{"intermediate_size": 1024, "vocab_size": 1024, "norm_eps": 1e-06, "attn_scale": 0.125, "tie_word_embeddings": true, "init_std_qkv": 0.0232, "init_std_down": 0.00237, "optimizer": "soap_variant", "learning_rate": 0.00581, "weight_decay": 0.042, "train_tokens": 589900000}
Each number is 50 + 10 x the weight over its row's rms, rounded and kept within 0 to 99. Layers, rows and columns count from 0. The size before them is the row's rms in percent of the matrix's.

# layer 6 MLP up, 1024x256, rms 0.216, rows 494-707, columns 32-63
099:53 47 56 45 42 49 55 38 55 63 56 66 61 58 62 41 59 45 53 40 51 66 67 46 63 32 53 43 55 40 50 56
095:49 58 53 81 66 60 49 59 54 40 34 51 46 32 31 62 63 56 62 54 44 59 38 36 56 49 52 40 40 44 52 55
104:35 35 28 47 44 33 47 57 50 46 55 51 54 55 45 26 42 74 54 45 56 55 39 50 49 47 54 43 41 63 73 48
096:69 51 50 46 49 42 72 40 56 54 47 34 29 53 49 52 45 64 47 55 52 39 53 41 52 49 49 35 66 35 34 50
110:44 45 48 50 28 44 75 44 37 46 55 50 50 57 47 41 68 41 66 60 52 49 60 50 43 64 46 58 45 60 49 44
093:65 13 50 64 44 51 53 57 42 37 56 51 31 64 47 41 44 51 41 44 41 24 41 50 47 49 64 39 55 25 58 61
104:56 40 31 46 58 41 46 49 52 30 71 47 51 40 65 46 50 47 48 53 80 17 48 37 45 67 62 50 37 48 67 58
092:41 67 44 52 68 51 44 50 45 48 36 60 60 62 61 48 54 38 39 55 56 23 47 53 71 52 58 65 61 53 40 54
100:66 45 60 50 41 65 49 41 64 56 60 60 30 52 56 53 49 44 45 52 46 48 75 57 27 52 57 51 52 53 25 50
104:35 47 42 42 31 55 55 35 48 36 48 54 45 63 69 63 54 53 49 56 42 41 40 58 32 58 51 52 48 51 50 44
093:72 42 31 46 49 62 52 49 42 57 68 48 27 55 35 43 45 55 44 61 56 59 43 54 43 43 58 42 62 36 45 55
097:38 56 65 46 47 48 57 58 62 59 43 54 52 22 53 64 67 61 58 43 38 65 34 54 46 23 44 60 58 46 47 71
104:39 44 51 56 42 52 53 53 47 51 64 34 57 52 52 60 51 42 69 61 53 56 61 38 49 51 37 47 30 57 60 48
096:40 45 55 37 64 54 47 53 45 49 52 48 39 55 55 53 59 54 54 60 42 55 52 50 50 46 38 53 65 60 53 74
103:50 53 57 53 45 51 44 45 28 45 46 50 54 57 74 45 61 46 40 61 31 60 75 41 58 36 49 46 36 40 71 50
098:44 62 57 39 47 61 71 35 55 56 41 50 51 53 52 56 55 51 30 51 56 42 60 37 69 43 52 72 55 44 53 53
100:31 48 42 45 48 54 48 49 59 43 56 49 39 44 41 52 41 54 70 46 42 59 60 39 34 50 50 39 53 47 52 53
100:62 52 48 46 68 33 58 48 26 51 60 51 46 46 50 41 62 45 47 49 50 65 64 67 61 61 48 56 61 76 42 49
102:64 46 30 47 61 70 59 46 31 44 42 64 55 51 38 46 32 55 44 51 48 56 59 43 50 58 37 63 71 51 44 62
095:33 53 62 45 39 46 50 61 47 50 44 54 47 61 47 47 53 50 51 50 55 56 41 61 54 43 55 45 59 45 54 33
102:49 59 55 41 49 41 43 46 59 24 45 48 42 51 45 35 47 66 48 24 50 60 29 33 41 43 51 50 62 33 47 41
099:41 60 47 40 47 54 58 44 51 52 44 27 52 43 33 62 56 77 56 37 48 45 58 63 53 40 57 48 49 60 57 44
103:55 54 47 59 32 47 65 27 50 55 47 58 45 53 54 48 50 62 55 56 48 40 63 49 38 44 37 46 34 43 60 36
098:64 47 50 52 47 37 47 27 52 41 49 63 55 66 49 39 46 44 57 42 47 54 33 48 56 60 48 56 37 42 59 58
103:67 52 48 38 41 43 53 61 52 54 55 38 72 56 76 53 39 48 54 44 56 64 65 53 43 68 42 23 49 47 39 47
107:62 67 53 65 62 51 52 48 33 44 53 54 53 54 47 69 40 58 49 41 49 43 50 42 57 58 43 49 66 36 37 64
097:30 34 42 53 38 54 65 51 62 56 48 52 37 54 64 56 59 50 54 48 47 46 50 51 39 64 44 70 59 65 47 65
106:37 40 39 51 63 53 64 54 48 57 62 60 50 65 65 39 34 30 50 37 44 40 47 61 45 59 49 55 53 58 46 45
104:50 36 47 42 52 54 52 49 68 58 45 50 50 31 41 44 49 63 59 48 64 46 48 20 46 35 36 43 44 38 54 55
102:41 42 43 68 42 51 49 57 46 51 49 54 39 48 40 53 62 66 36 43 41 36 57 53 34 43 44 47 50 47 45 41
105:79 75 58 42 63 50 47 60 48 54 34 42 58 57 38 40 45 50 36 66 57 52 49 47 33 26 45 55 61 52 44 71
097:52 40 42 42 59 47 38 47 39 45 42 65 56 56 56 62 54 46 47 52 55 73 58 66 48 65 53 59 64 45 64 43
096:46 56 51 39 45 36 56 63 49 30 43 60 41 70 35 57 44 80 66 49 46 65 53 55 49 57 56 38 58 50 57 59
096:60 62 46 49 61 34 42 41 37 41 27 43 48 33 54 39 49 39 50 48 40 43 52 49 27 49 32 57 54 41 60 61
098:52 60 54 51 43 56 69 65 42 53 72 47 45 52 61 52 74 58 43 45 43 53 56 70 54 45 47 61 54 56 65 64
101:62 51 50 44 50 57 47 56 45 47 52 47 61 53 64 42 55 57 28 41 48 34 52 46 47 74 57 43 49 27 47 42
096:53 38 22 56 60 41 33 45 54 43 47 46 55 70 37 53 63 54 42 52 23 39 45 59 41 46 49 55 43 59 54 47
103:34 59 45 33 53 73 58 48 51 49 47 62 55 50 37 64 54 56 63 47 24 55 46 40 42 52 42 60 39 38 35 68
102:43 36 55 54 45 23 46 63 29 58 49 42 46 43 52 42 71 60 39 52 62 47 58 43 43 49 43 62 59 39 49 48
095:77 50 54 40 48 54 50 45 54 34 43 67 50 49 51 64 55 31 21 49 61 46 49 46 46 52 48 51 56 35 44 82
101:59 40 57 52 56 58 49 50 44 50 46 48 38 80 62 36 45 51 53 40 65 54 46 60 50 56 37 63 58 51 50 60
107:47 50 74 63 51 56 52 51 23 50 56 32 49 31 48 39 52 42 59 48 35 44 40 46 56 43 58 47 65 46 44 36
107:20 52 32 31 49 67 43 59 52 42 44 52 56 49 44 49 56 54 70 46 37 53 65 53 42 57 49 56 48 33 44 50
103:52 54 38 40 37 61 41 44 65 46 57 68 62 67 55 48 51 67 59 63 44 52 53 41 87 51 54 42 52 51 42 42
103:50 53 49 42 43 45 35 32 60 61 41 45 50 30 63 57 35 44 58 57 33 41 55 69 52 48 38 42 54 61 68 45
098:54 41 35 67 42 39 55 38 48 58 36 44 50 44 52 47 47 57 71 70 46 62 45 57 63 45 45 52 55 66 43 41
109:48 42 57 48 53 57 44 53 54 49 31 53 43 44 33 51 37 35 52 55 61 58 36 64 58 63 40 50 43 41 50 44
105:70 78 37 14 58 31 45 41 35 48 58 48 33 60 58 60 52 56 46 54 53 55 38 44 45 40 74 42 53 52 48 40
099:52 26 31 56 42 45 52 46 61 56 43 35 59 52 39 55 46 43 59 45 45 54 47 34 45 51 46 33 48 48 60 56
107:54 50 40 52 42 53 59 50 49 54 51 54 40 49 41 55 47 38 59 59 38 52 61 44 36 61 48 44 37 40 44 53
105:26 54 48 61 33 60 55 58 59 47 46 45 57 58 54 59 55 48 61 31 68 30 48 40 49 36 48 60 75 59 62 52
102:42 57 42 54 66 33 51 51 46 52 54 44 50 66 41 44 46 46 42 42 56 59 48 41 48 65 53 47 67 47 53 50
097:46 42 71 44 60 49 40 51 75 51 43 42 46 54 38 54 64 53 50 38 47 60 42 50 54 54 73 63 38 49 43 40
094:42 41 36 42 43 37 61 72 56 56 57 52 40 57 59 47 32 47 41 39 46 59 45 41 32 52 52 64 53 50 45 60
102:44 57 36 63 49 44 41 58 52 64 30 52 46 46 47 48 52 58 41 59 43 39 75 55 40 44 43 52 48 61 59 55
108:38 43 59 64 46 47 64 35 57 57 46 51 55 52 63 43 53 38 41 43 38 69 40 53 51 52 46 55 51 42 52 40
095:39 47 50 53 44 68 47 56 32 51 52 55 50 43 49 51 45 53 47 53 39 47 35 28 42 37 35 32 52 42 57 60
094:34 43 61 40 56 56 48 56 61 62 45 39 63 37 60 58 55 58 46 65 44 46 37 60 50 62 55 43 52 50 45 43
098:45 47 68 55 56 43 48 46 69 47 53 64 58 66 41 47 50 43 38 52 60 62 37 59 35 52 40 58 57 77 80 51
095:52 38 46 50 45 45 34 42 60 41 47 39 52 48 70 42 35 58 44 56 47 49 53 58 55 60 61 44 57 50 56 54
103:49 55 74 62 47 40 53 51 68 40 67 70 44 36 49 43 44 37 50 58 51 58 38 34 53 52 58 55 55 56 65 15
103:38 41 49 54 42 44 56 51 54 53 47 68 33 20 66 58 57 57 61 55 53 38 45 35 54 49 48 50 63 50 51 46
097:46 37 25 49 39 65 53 63 61 52 54 54 64 45 42 47 51 61 41 60 59 38 60 47 54 52 57 57 39 51 45 56
102:53 45 56 50 68 49 61 49 61 56 44 56 72 71 39 68 39 41 41 51 62 41 52 56 35 59 52 69 58 21 53 50
099:55 49 35 38 40 41 39 65 46 47 45 54 64 60 55 50 56 47 45 52 63 53 49 67 56 57 56 52 52 28 58 43
098:66 60 45 55 69 60 35 45 49 40 59 59 44 42 49 53 44 55 46 60 49 40 47 38 61 53 57 58 46 51 62 49
098:43 64 45 52 55 59 46 51 66 50 29 69 65 41 38 46 40 50 46 41 75 41 56 44 34 41 48 44 47 54 52 50
096:50 43 40 52 43 60 37 45 54 53 63 35 64 56 41 47 50 41 84 57 37 60 65 53 71 67 69 49 67 63 57 46
088:49 49 36 53 59 55 52 58 48 49 43 28 42 64 59 54 44 52 46 58 48 72 55 54 67 67 56 38 57 65 52 43
093:44 57 60 61 67 44 61 48 59 46 55 63 60 47 54 37 47 39 47 49 49 63 62 45 49 60 44 51 37 37 48 47
102:42 59 44 50 50 58 48 59 31 60 62 58 45 47 66 39 61 71 30 45 49 42 50 58 48 39 47 53 67 61 56 54
094:54 68 46 50 53 51 62 38 44 55 48 44 64 42 51 46 51 58 37 51 42 42 54 50 53 43 65 54 52 55 48 65
101:63 45 60 52 57 44 36 73 47 67 42 59 50 59 45 49 62 57 39 68 66 63 57 40 53 56 49 47 44 50 42 53
100:50 56 47 42 50 54 60 64 44 41 43 54 52 52 38 56 61 40 33 47 60 59 63 47 61 38 43 34 58 62 49 73
089:44 43 63 44 34 57 56 27 59 57 43 49 52 58 51 41 74 62 63 47 38 50 54 50 59 58 49 54 55 46 60 39
110:47 48 58 40 43 61 47 64 61 45 46 52 72 60 57 51 45 64 32 53 57 41 31 49 32 55 51 66 46 40 35 46
097:46 54 55 53 59 55 40 45 56 37 50 52 57 55 64 53 47 40 59 51 47 44 67 64 44 42 45 43 34 27 37 69
098:57 33 63 56 45 44 47 42 48 33 48 51 55 67 22 47 55 38 51 48 48 46 68 55 43 54 40 39 30 40 55 40
095:47 64 51 35 46 57 50 54 41 53 44 39 59 48 55 31 45 62 57 56 47 39 48 38 37 47 49 59 58 59 52 55
104:49 62 54 62 47 49 47 54 37 54 48 53 39 63 60 31 42 50 54 29 35 63 53 45 62 40 54 62 54 61 38 50
100:33 61 58 51 56 33 36 40 37 38 59 40 63 39 42 55 36 46 36 56 63 50 44 45 45 50 54 55 25 51 64 45
097:58 62 32 59 43 46 29 61 42 54 45 55 48 44 43 55 42 50 38 44 39 48 54 58 58 75 48 64 50 44 52 38
105:61 40 34 42 40 53 42 41 51 52 46 52 44 52 62 52 65 51 53 36 37 61 62 43 41 60 38 62 39 43 39 50
101:56 37 39 50 58 57 48 48 44 58 42 41 45 44 62 63 48 36 58 52 52 54 42 39 33 51 43 56 50 67 50 47
093:60 55 54 51 50 54 41 37 41 76 56 36 49 40 54 22 48 39 63 52 57 73 37 47 43 35 51 49 36 45 51 32
091:44 50 63 42 27 48 45 67 50 47 53 54 71 45 36 61 64 76 43 52 43 46 33 50 70 63 51 70 42 41 47 46
098:47 57 59 56 38 46 49 51 44 37 57 56 35 54 47 35 52 60 52 49 63 51 51 44 48 60 49 59 54 64 57 62
094:58 49 55 41 47 45 70 59 50 48 59 58 32 41 59 45 57 44 48 44 31 58 41 51 57 59 45 62 45 56 53 54
101:38 49 49 57 58 32 45 58 65 60 39 42 50 57 45 52 38 35 30 50 23 45 58 63 52 38 62 58 44 47 69 46
100:61 28 70 58 69 54 69 59 55 55 54 67 52 45 57 39 41 61 42 63 42 42 49 24 53 55 41 51 62 41 59 51
098:40 48 58 53 45 53 72 42 73 49 34 51 64 50 33 72 59 53 46 43 64 58 53 52 53 34 47 49 40 49 46 62
092:40 54 54 56 51 57 44 43 50 31 58 29 55 57 69 63 45 43 45 48 33 60 45 70 21 60 42 24 53 49 43 27
102:65 46 37 37 55 41 51 56 46 71 28 62 41 55 55 47 38 51 47 49 38 53 39 61 44 53 36 38 51 58 63 43
103:49 58 22 59 51 51 53 44 48 46 44 49 46 59 58 34 53 54 54 44 58 45 60 49 40 59 54 66 40 53 40 50
093:47 50 60 59 40 70 40 32 44 62 62 43 50 51 39 66 38 67 50 33 49 41 33 46 61 56 45 65 40 54 65 63
101:50 45 51 63 56 55 50 36 45 54 55 38 54 60 40 58 62 62 50 55 76 45 59 60 28 48 53 51 60 39 64 52
098:49 51 50 41 43 58 54 46 36 51 50 46 63 41 55 55 51 34 42 49 61 53 53 47 49 35 52 43 26 35 50 61
106:48 41 46 57 30 58 52 55 50 72 43 45 40 35 44 49 51 58 52 67 33 52 57 37 59 41 49 49 45 46 48 41
102:59 44 62 59 58 57 40 49 66 28 52 47 55 46 56 49 48 57 65 61 46 35 47 28 41 40 67 55 61 60 51 58
092:50 53 64 49 52 54 58 53 52 56 53 50 53 55 59 42 46 35 36 46 49 60 50 31 33 31 39 33 50 46 48 53
104:61 58 47 51 67 48 66 50 67 49 50 46 53 51 64 61 52 44 45 55 60 57 25 57 65 58 48 51 49 63 34 60
100:54 47 60 61 45 48 48 58 53 50 34 39 41 40 64 61 59 55 37 68 31 34 60 43 40 47 54 64 39 51 54 44
105:37 34 50 52 40 34 65 68 58 50 51 56 45 62 36 46 41 46 68 59 45 60 51 43 44 64 69 51 33 46 49 38
102:47 63 54 46 30 60 22 41 76 58 50 45 53 49 53 51 63 46 53 59 39 63 31 56 44 58 61 41 42 40 55 48
097:47 48 41 73 59 50 34 65 40 49 39 55 43 59 45 54 58 38 43 45 37 52 48 46 52 47 56 53 63 47 62 80
105:43 52 47 57 64 31 59 43 51 45 50 43 36 43 35 38 44 41 45 50 33 50 41 38 39 26 57 39 48 50 38 61
092:60 34 55 51 61 68 32 37 43 50 46 56 45 42 57 46 49 44 45 42 38 59 43 48 52 41 65 45 49 64 73 63
106:44 49 53 54 68 49 53 48 52 40 27 57 50 51 38 51 53 47 37 55 65 60 54 36 60 50 40 34 39 55 48 36
101:36 55 44 59 62 56 53 49 51 63 61 55 48 49 66 27 34 57 79 33 62 62 55 45 70 37 43 48 43 47 61 59
100:71 43 56 33 51 54 63 58 45 34 37 49 49 48 55 52 54 53 52 42 72 59 56 51 46 47 59 44 41 51 37 75
092:49 39 77 45 52 45 39 62 74 70 69 43 40 81 49 57 48 52 53 63 55 43 40 31 39 37 40 47 48 57 48 34
105:56 34 26 53 58 48 35 56 67 59 37 48 56 39 65 48 55 40 48 64 48 45 59 52 43 52 48 31 73 56 43 63
107:54 41 53 54 50 59 55 47 43 49 42 50 58 50 61 58 48 43 50 53 49 44 52 32 50 61 57 48 54 67 31 53
098:43 45 52 56 51 52 54 54 49 30 55 59 54 49 61 68 45 61 40 50 50 39 42 39 84 48 60 47 34 47 53 65
114:38 56 45 43 50 58 53 42 38 33 70 53 65 43 56 38 38 40 45 52 70 44 59 38 58 49 42 60 59 57 42 56
097:62 30 63 50 35 66 51 48 54 49 55 48 68 63 41 43 46 60 40 60 50 64 47 59 62 52 53 57 41 57 28 38
100:73 62 50 58 51 30 58 40 47 72 76 35 57 61 58 59 68 58 55 62 59 32 48 65 49 61 39 62 57 65 56 46
104:41 26 69 62 43 31 54 39 36 48 49 51 51 42 40 52 50 33 67 44 42 43 51 52 48 46 54 57 61 44 52 71
104:36 51 54 59 63 47 51 47 39 53 40 71 56 40 49 39 46 40 51 67 44 69 60 51 38 56 47 35 48 61 67 41
103:35 36 63 35 53 46 37 43 46 31 48 39 55 44 43 53 60 25 54 37 47 61 53 65 48 39 46 26 33 44 38 52
096:61 49 57 50 45 53 38 55 53 48 58 51 52 61 48 41 38 55 43 29 47 55 47 48 39 37 31 47 40 45 45 45
102:55 44 42 44 53 44 64 62 42 51 31 33 49 57 41 58 65 59 41 45 59 59 61 59 58 45 41 48 54 62 47 47
101:48 50 70 42 56 42 41 63 61 59 42 49 53 58 47 38 41 43 38 49 61 58 53 52 73 59 62 45 58 53 33 59
092:44 49 65 49 49 66 49 45 32 53 35 36 70 50 61 39 60 36 49 53 70 60 44 50 59 52 41 45 29 36 64 53
097:24 46 55 40 38 54 47 60 53 41 43 62 62 33 46 69 40 39 45 56 37 61 28 42 63 29 55 52 43 53 53 47
096:55 54 31 38 53 61 65 42 32 61 52 50 41 49 51 38 57 45 65 48 52 58 53 56 61 49 63 44 47 66 46 37
099:38 52 49 59 48 42 47 42 50 41 55 56 57 53 50 56 56 50 31 57 36 58 33 45 46 62 42 38 39 39 50 42
105:50 34 57 45 68 64 40 54 49 44 53 53 56 52 32 62 61 49 57 41 34 48 63 70 47 51 62 56 26 35 56 47
093:43 38 38 39 61 34 55 67 38 59 59 51 59 62 44 35 52 32 54 50 50 46 40 34 43 43 49 64 51 54 73 41
105:69 52 53 54 44 37 49 62 48 67 52 50 28 68 30 36 72 60 45 58 57 49 47 30 31 58 36 60 27 52 45 61
109:33 49 63 51 77 72 60 49 64 52 51 56 63 51 48 63 33 60 64 41 59 60 53 57 49 34 43 47 43 56 51 45
104:51 55 38 26 41 48 40 59 64 61 40 55 58 53 58 48 58 60 44 42 64 53 53 53 52 41 50 72 34 52 55 51
100:62 53 53 58 40 59 40 33 58 62 63 41 49 36 57 62 66 70 70 60 39 61 40 65 46 39 45 45 48 47 41 48
093:66 49 57 65 33 48 47 46 55 56 46 54 56 45 56 42 37 46 55 43 36 47 54 57 41 52 55 53 40 56 37 56
096:50 28 58 70 59 49 40 57 33 45 62 32 40 34 49 70 43 63 52 56 48 66 57 42 49 48 47 45 48 61 48 31
096:61 50 54 63 44 52 42 54 48 40 49 54 50 42 61 62 57 66 64 53 63 61 41 46 49 47 64 52 61 40 52 49
098:36 25 46 52 66 42 52 34 44 51 56 49 60 44 50 65 54 45 33 44 49 46 46 47 54 58 53 64 36 57 50 52
105:60 43 38 55 41 51 70 50 51 43 56 35 42 65 43 59 51 58 55 45 54 47 59 43 48 60 57 50 52 37 57 34
102:37 39 51 43 37 49 48 50 34 54 46 55 39 61 57 31 57 71 37 36 55 70 60 45 56 44 60 45 51 51 60 50
105:48 52 46 57 54 37 56 54 52 52 41 42 53 52 63 53 55 53 42 39 30 70 56 52 37 45 49 61 61 45 38 36
102:46 57 46 36 32 46 45 45 59 42 45 45 54 59 47 51 25 49 45 62 35 61 57 58 43 35 54 37 41 55 57 53
099:68 42 44 37 58 47 49 45 45 61 47 53 51 57 57 50 42 35 65 59 58 48 43 54 45 65 57 40 45 72 54 48
098:41 57 48 55 62 57 61 59 63 42 54 54 54 48 27 64 57 46 55 59 46 50 40 50 56 53 43 37 56 63 58 39
098:50 48 61 59 53 51 52 50 67 44 63 71 57 45 72 47 48 50 55 42 58 43 54 52 33 57 43 21 50 54 62 67
101:23 55 39 55 44 58 55 42 66 56 64 59 50 47 48 52 51 40 45 58 57 42 39 27 67 45 54 33 50 33 49 49
097:39 36 60 51 49 60 62 47 36 56 40 58 41 51 63 45 62 51 70 30 53 42 39 52 52 52 50 50 38 51 51 64
103:48 73 47 61 69 51 53 57 57 62 54 54 40 52 53 58 72 53 45 37 50 58 39 53 58 42 48 57 47 54 51 50
096:43 43 36 53 30 55 36 50 36 53 65 47 66 43 58 55 45 52 68 33 64 56 38 46 47 48 48 48 46 65 52 58
107:62 35 48 50 52 44 36 64 35 58 47 58 54 35 37 45 39 64 33 46 41 48 60 68 56 48 38 40 51 75 53 55
100:61 55 62 57 49 39 43 33 61 51 36 69 42 49 52 38 42 42 57 47 34 58 67 67 43 57 54 52 30 46 49 45
094:44 59 35 37 49 69 50 52 42 46 40 44 42 62 31 43 61 70 53 53 51 43 50 41 45 71 39 45 64 51 48 49
103:49 56 42 33 71 59 41 76 65 51 59 56 50 47 29 55 43 51 53 59 43 38 45 65 50 59 41 40 49 48 67 50
102:38 51 57 55 30 63 48 38 45 48 50 73 66 67 57 53 46 48 60 45 67 44 39 49 53 51 37 52 71 51 39 49
102:53 44 28 51 40 68 49 64 58 58 54 34 44 75 26 52 34 48 53 43 54 60 61 57 50 40 32 70 49 39 43 31
100:52 38 51 71 36 44 58 52 53 64 47 47 58 57 61 63 45 41 73 59 38 35 41 57 45 54 56 35 56 39 58 48
106:54 34 58 58 57 42 45 56 52 51 43 56 45 55 60 37 61 32 50 46 56 45 50 35 53 34 43 38 63 54 49 48
100:49 47 47 65 47 37 52 48 43 37 77 41 51 47 58 55 39 48 54 55 47 53 33 45 45 53 46 45 48 59 60 65
101:39 54 45 51 47 48 67 40 42 65 49 48 19 40 32 56 40 58 50 53 49 66 41 29 53 60 41 56 56 53 43 40
101:43 62 44 50 34 43 52 39 47 54 36 51 51 54 54 52 47 63 50 43 57 33 47 42 58 67 43 50 63 33 27 62
094:39 60 35 48 39 40 58 56 46 41 36 42 44 52 61 43 40 48 57 51 42 38 54 30 56 51 49 50 55 55 42 37
102:39 56 54 58 33 51 43 54 50 64 58 44 63 44 54 57 56 49 32 38 56 55 54 42 57 48 42 41 30 34 37 73
103:49 29 38 43 35 43 32 60 45 66 53 54 45 36 58 53 53 44 44 37 55 46 59 63 38 60 63 42 47 47 62 30
088:60 56 38 51 34 56 38 49 56 55 54 26 59 44 42 58 57 57 43 37 49 50 52 31 59 60 38 58 58 60 56 58
092:66 39 56 64 37 45 46 50 31 42 35 57 67 46 33 52 49 59 43 73 62 28 45 63 50 54 52 51 61 55 37 43
106:66 39 54 27 45 58 57 42 65 52 53 52 59 61 58 44 52 49 58 59 42 38 47 57 61 64 42 57 42 48 40 60
104:39 31 59 60 67 54 44 37 47 40 61 43 50 52 61 64 34 35 47 48 63 60 57 49 44 48 42 55 55 35 46 45
101:46 50 67 52 54 47 30 50 53 64 59 64 50 71 46 42 63 56 39 62 35 46 46 49 61 50 38 67 46 68 50 53
095:56 78 55 58 53 56 46 47 57 47 62 54 56 37 55 50 46 65 35 39 46 40 50 61 72 57 53 25 62 43 53 55
093:40 44 50 44 36 38 50 63 46 60 54 28 60 66 54 45 42 47 55 60 66 32 56 49 47 40 58 49 51 62 59 48
096:66 44 47 53 49 51 66 63 68 42 53 62 56 41 55 37 38 38 75 58 64 55 53 42 77 63 66 61 48 43 49 55
098:64 47 57 49 42 53 55 54 45 36 47 48 47 44 46 40 62 42 59 53 47 27 56 49 53 49 38 37 43 56 60 61
097:40 54 44 54 61 32 52 37 63 42 61 30 53 48 45 40 50 59 43 37 50 40 55 74 50 64 58 59 51 65 38 59
101:28 50 74 49 60 67 69 68 61 66 49 38 61 52 54 47 35 58 65 67 39 67 46 48 51 51 53 41 50 57 54 32
099:44 44 51 46 40 41 52 58 60 35 54 47 50 59 51 61 42 55 60 33 49 62 50 72 65 44 54 47 54 60 50 44
096:39 24 55 38 49 36 62 48 43 52 45 43 45 63 58 56 40 59 45 53 45 50 66 60 47 23 70 52 52 67 60 40
099:42 62 45 54 44 45 41 42 37 61 64 61 42 35 51 49 67 58 35 52 60 41 53 50 39 59 71 44 52 54 78 41
102:41 56 56 47 51 57 40 40 50 51 44 41 61 38 49 57 59 39 42 43 70 52 46 39 32 47 52 59 47 61 59 53
104:51 58 45 54 45 62 58 50 49 58 64 46 44 52 37 35 59 38 35 48 43 66 46 48 53 48 50 40 36 44 46 44
100:68 55 63 61 57 44 44 64 62 50 42 36 33 30 56 51 52 54 49 52 49 52 59 48 41 57 62 48 43 55 61 64
093:48 55 38 49 51 63 46 76 54 40 58 47 51 52 33 41 31 59 45 65 56 54 37 48 56 68 48 46 70 49 64 38
103:39 43 63 42 38 51 44 54 55 60 41 27 44 54 67 60 52 70 36 55 46 59 55 55 59 45 54 53 49 63 46 48
101:59 61 55 46 58 56 50 56 59 38 42 58 61 54 46 74 63 50 49 64 80 48 50 46 58 42 39 46 43 25 41 51
098:33 77 57 24 54 61 52 51 54 45 46 51 48 54 35 49 45 47 36 42 68 41 57 49 48 69 58 37 67 51 40 61
099:61 39 48 45 48 49 46 40 37 39 35 46 56 63 53 57 52 55 59 53 61 55 48 47 48 53 59 66 43 53 40 36
097:55 57 48 75 43 43 44 45 61 49 71 60 64 31 69 44 42 58 43 53 49 55 56 51 51 46 47 50 64 60 55 49
093:59 34 59 54 54 42 44 58 57 71 43 45 67 59 38 29 51 45 41 42 57 38 64 51 59 51 50 68 54 45 51 48
098:47 61 35 58 41 51 72 50 43 57 32 48 58 38 64 50 43 39 25 58 43 41 61 48 48 50 53 54 49 41 49 57
100:55 39 38 66 42 50 66 61 51 54 62 55 59 63 40 52 50 42 69 37 44 27 62 42 64 68 51 40 45 68 46 40
094:60 37 56 35 57 52 58 42 47 59 60 24 39 33 46 43 35 50 47 51 55 78 45 56 59 45 50 50 47 61 43 62
100:38 48 50 46 65 42 74 57 59 63 40 47 67 67 65 48 47 67 61 59 63 50 36 42 64 55 39 46 42 48 41 47
099:55 64 38 43 43 31 55 58 70 37 38 51 65 42 46 58 52 43 53 64 50 52 76 50 46 59 43 49 49 40 54 58
104:53 46 53 43 49 50 58 37 42 44 55 62 38 61 49 53 71 43 47 54 41 52 47 60 53 62 42 54 33 63 46 30
096:62 45 67 37 50 53 51 44 59 63 28 38 60 66 40 41 50 36 55 58 61 48 59 57 45 45 44 65 66 74 51 59
099:49 60 71 43 54 38 54 48 51 44 54 38 61 46 53 54 39 51 66 66 58 45 49 36 45 42 49 49 37 53 64 40
108:65 47 46 47 41 40 40 47 46 42 78 49 38 38 44 34 37 47 55 46 54 57 47 41 74 65 51 66 53 41 56 45
097:53 60 48 43 54 37 72 36 36 26 56 47 30 40 45 40 37 42 60 38 40 50 41 69 55 49 57 60 56 56 51 70
101:51 66 31 65 42 54 51 57 45 32 52 49 41 47 60 71 67 47 54 55 46 44 39 72 55 61 40 63 28 38 49 33
099:68 63 39 36 56 58 43 52 55 49 61 52 36 45 60 49 49 57 46 63 32 42 43 61 57 40 58 51 61 39 40 38
098:43 67 46 45 53 49 47 49 61 44 62 47 40 60 39 33 45 41 32 61 36 52 69 54 47 69 58 63 49 41 56 54
096:64 66 58 55 40 52 44 45 63 62 60 55 50 70 75 43 44 51 63 46 46 49 55 55 55 55 44 40 48 51 58 69
105:69 47 57 57 59 43 41 59 42 49 54 46 50 52 31 49 49 61 47 34 57 60 44 45 63 34 49 70 55 43 58 55
099:38 57 55 55 50 56 41 67 51 50 23 49 48 44 39 58 49 47 42 63 58 46 59 57 41 66 44 47 51 64 39 74
101:56 39 32 39 57 49 54 49 50 51 56 61 71 39 52 61 55 43 58 39 58 58 51 44 45 40 41 58 46 42 53 48
096:45 53 65 63 63 54 30 65 63 49 52 46 33 59 50 61 46 57 40 60 37 32 42 57 71 63 57 53 55 49 42 58
101:43 57 57 45 39 50 66 47 47 48 45 45 72 60 34 48 59 52 63 54 55 30 45 46 64 57 52 45 40 65 57 58
096:57 46 47 41 45 56 53 58 52 52 31 72 49 69 52 60 53 47 51 52 44 52 68 53 66 59 65 57 57 67 53 46
098:58 45 62 35 47 50 44 44 60 43 45 47 57 55 62 38 42 55 45 54 60 54 35 58 44 53 41 49 62 51 57 60
103:67 35 56 36 80 49 57 49 58 44 63 43 44 57 49 48 38 55 77 36 39 59 42 51 61 54 75 43 44 53 59 42
101:65 46 50 61 61 39 54 58 50 59 41 57 48 44 64 70 36 36 49 49 67 38 61 49 57 51 61 60 44 75 43 44
100:43 39 44 49 55 54 42 47 56 46 41 53 60 46 66 48 38 54 56 64 51 62 52 49 47 52 50 26 50 38 52 28
096:51 34 56 49 44 47 40 37 63 48 53 54 34 49 42 26 42 46 46 48 44 47 47 40 43 59 43 36 43 47 55 40
100:53 70 53 43 49 45 47 38 65 53 34 42 44 53 45 54 36 60 48 55 51 49 41 36 64 41 51 41 45 66 47 53
098:42 32 43 40 59 53 39 52 52 41 56 33 47 54 51 41 73 67 56 75 58 48 35 46 45 61 52 41 67 47 51 56
100:47 61 38 45 56 62 51 47 47 46 38 55 61 45 45 48 43 36 55 47 53 52 72 58 43 55 41 47 15 56 55 44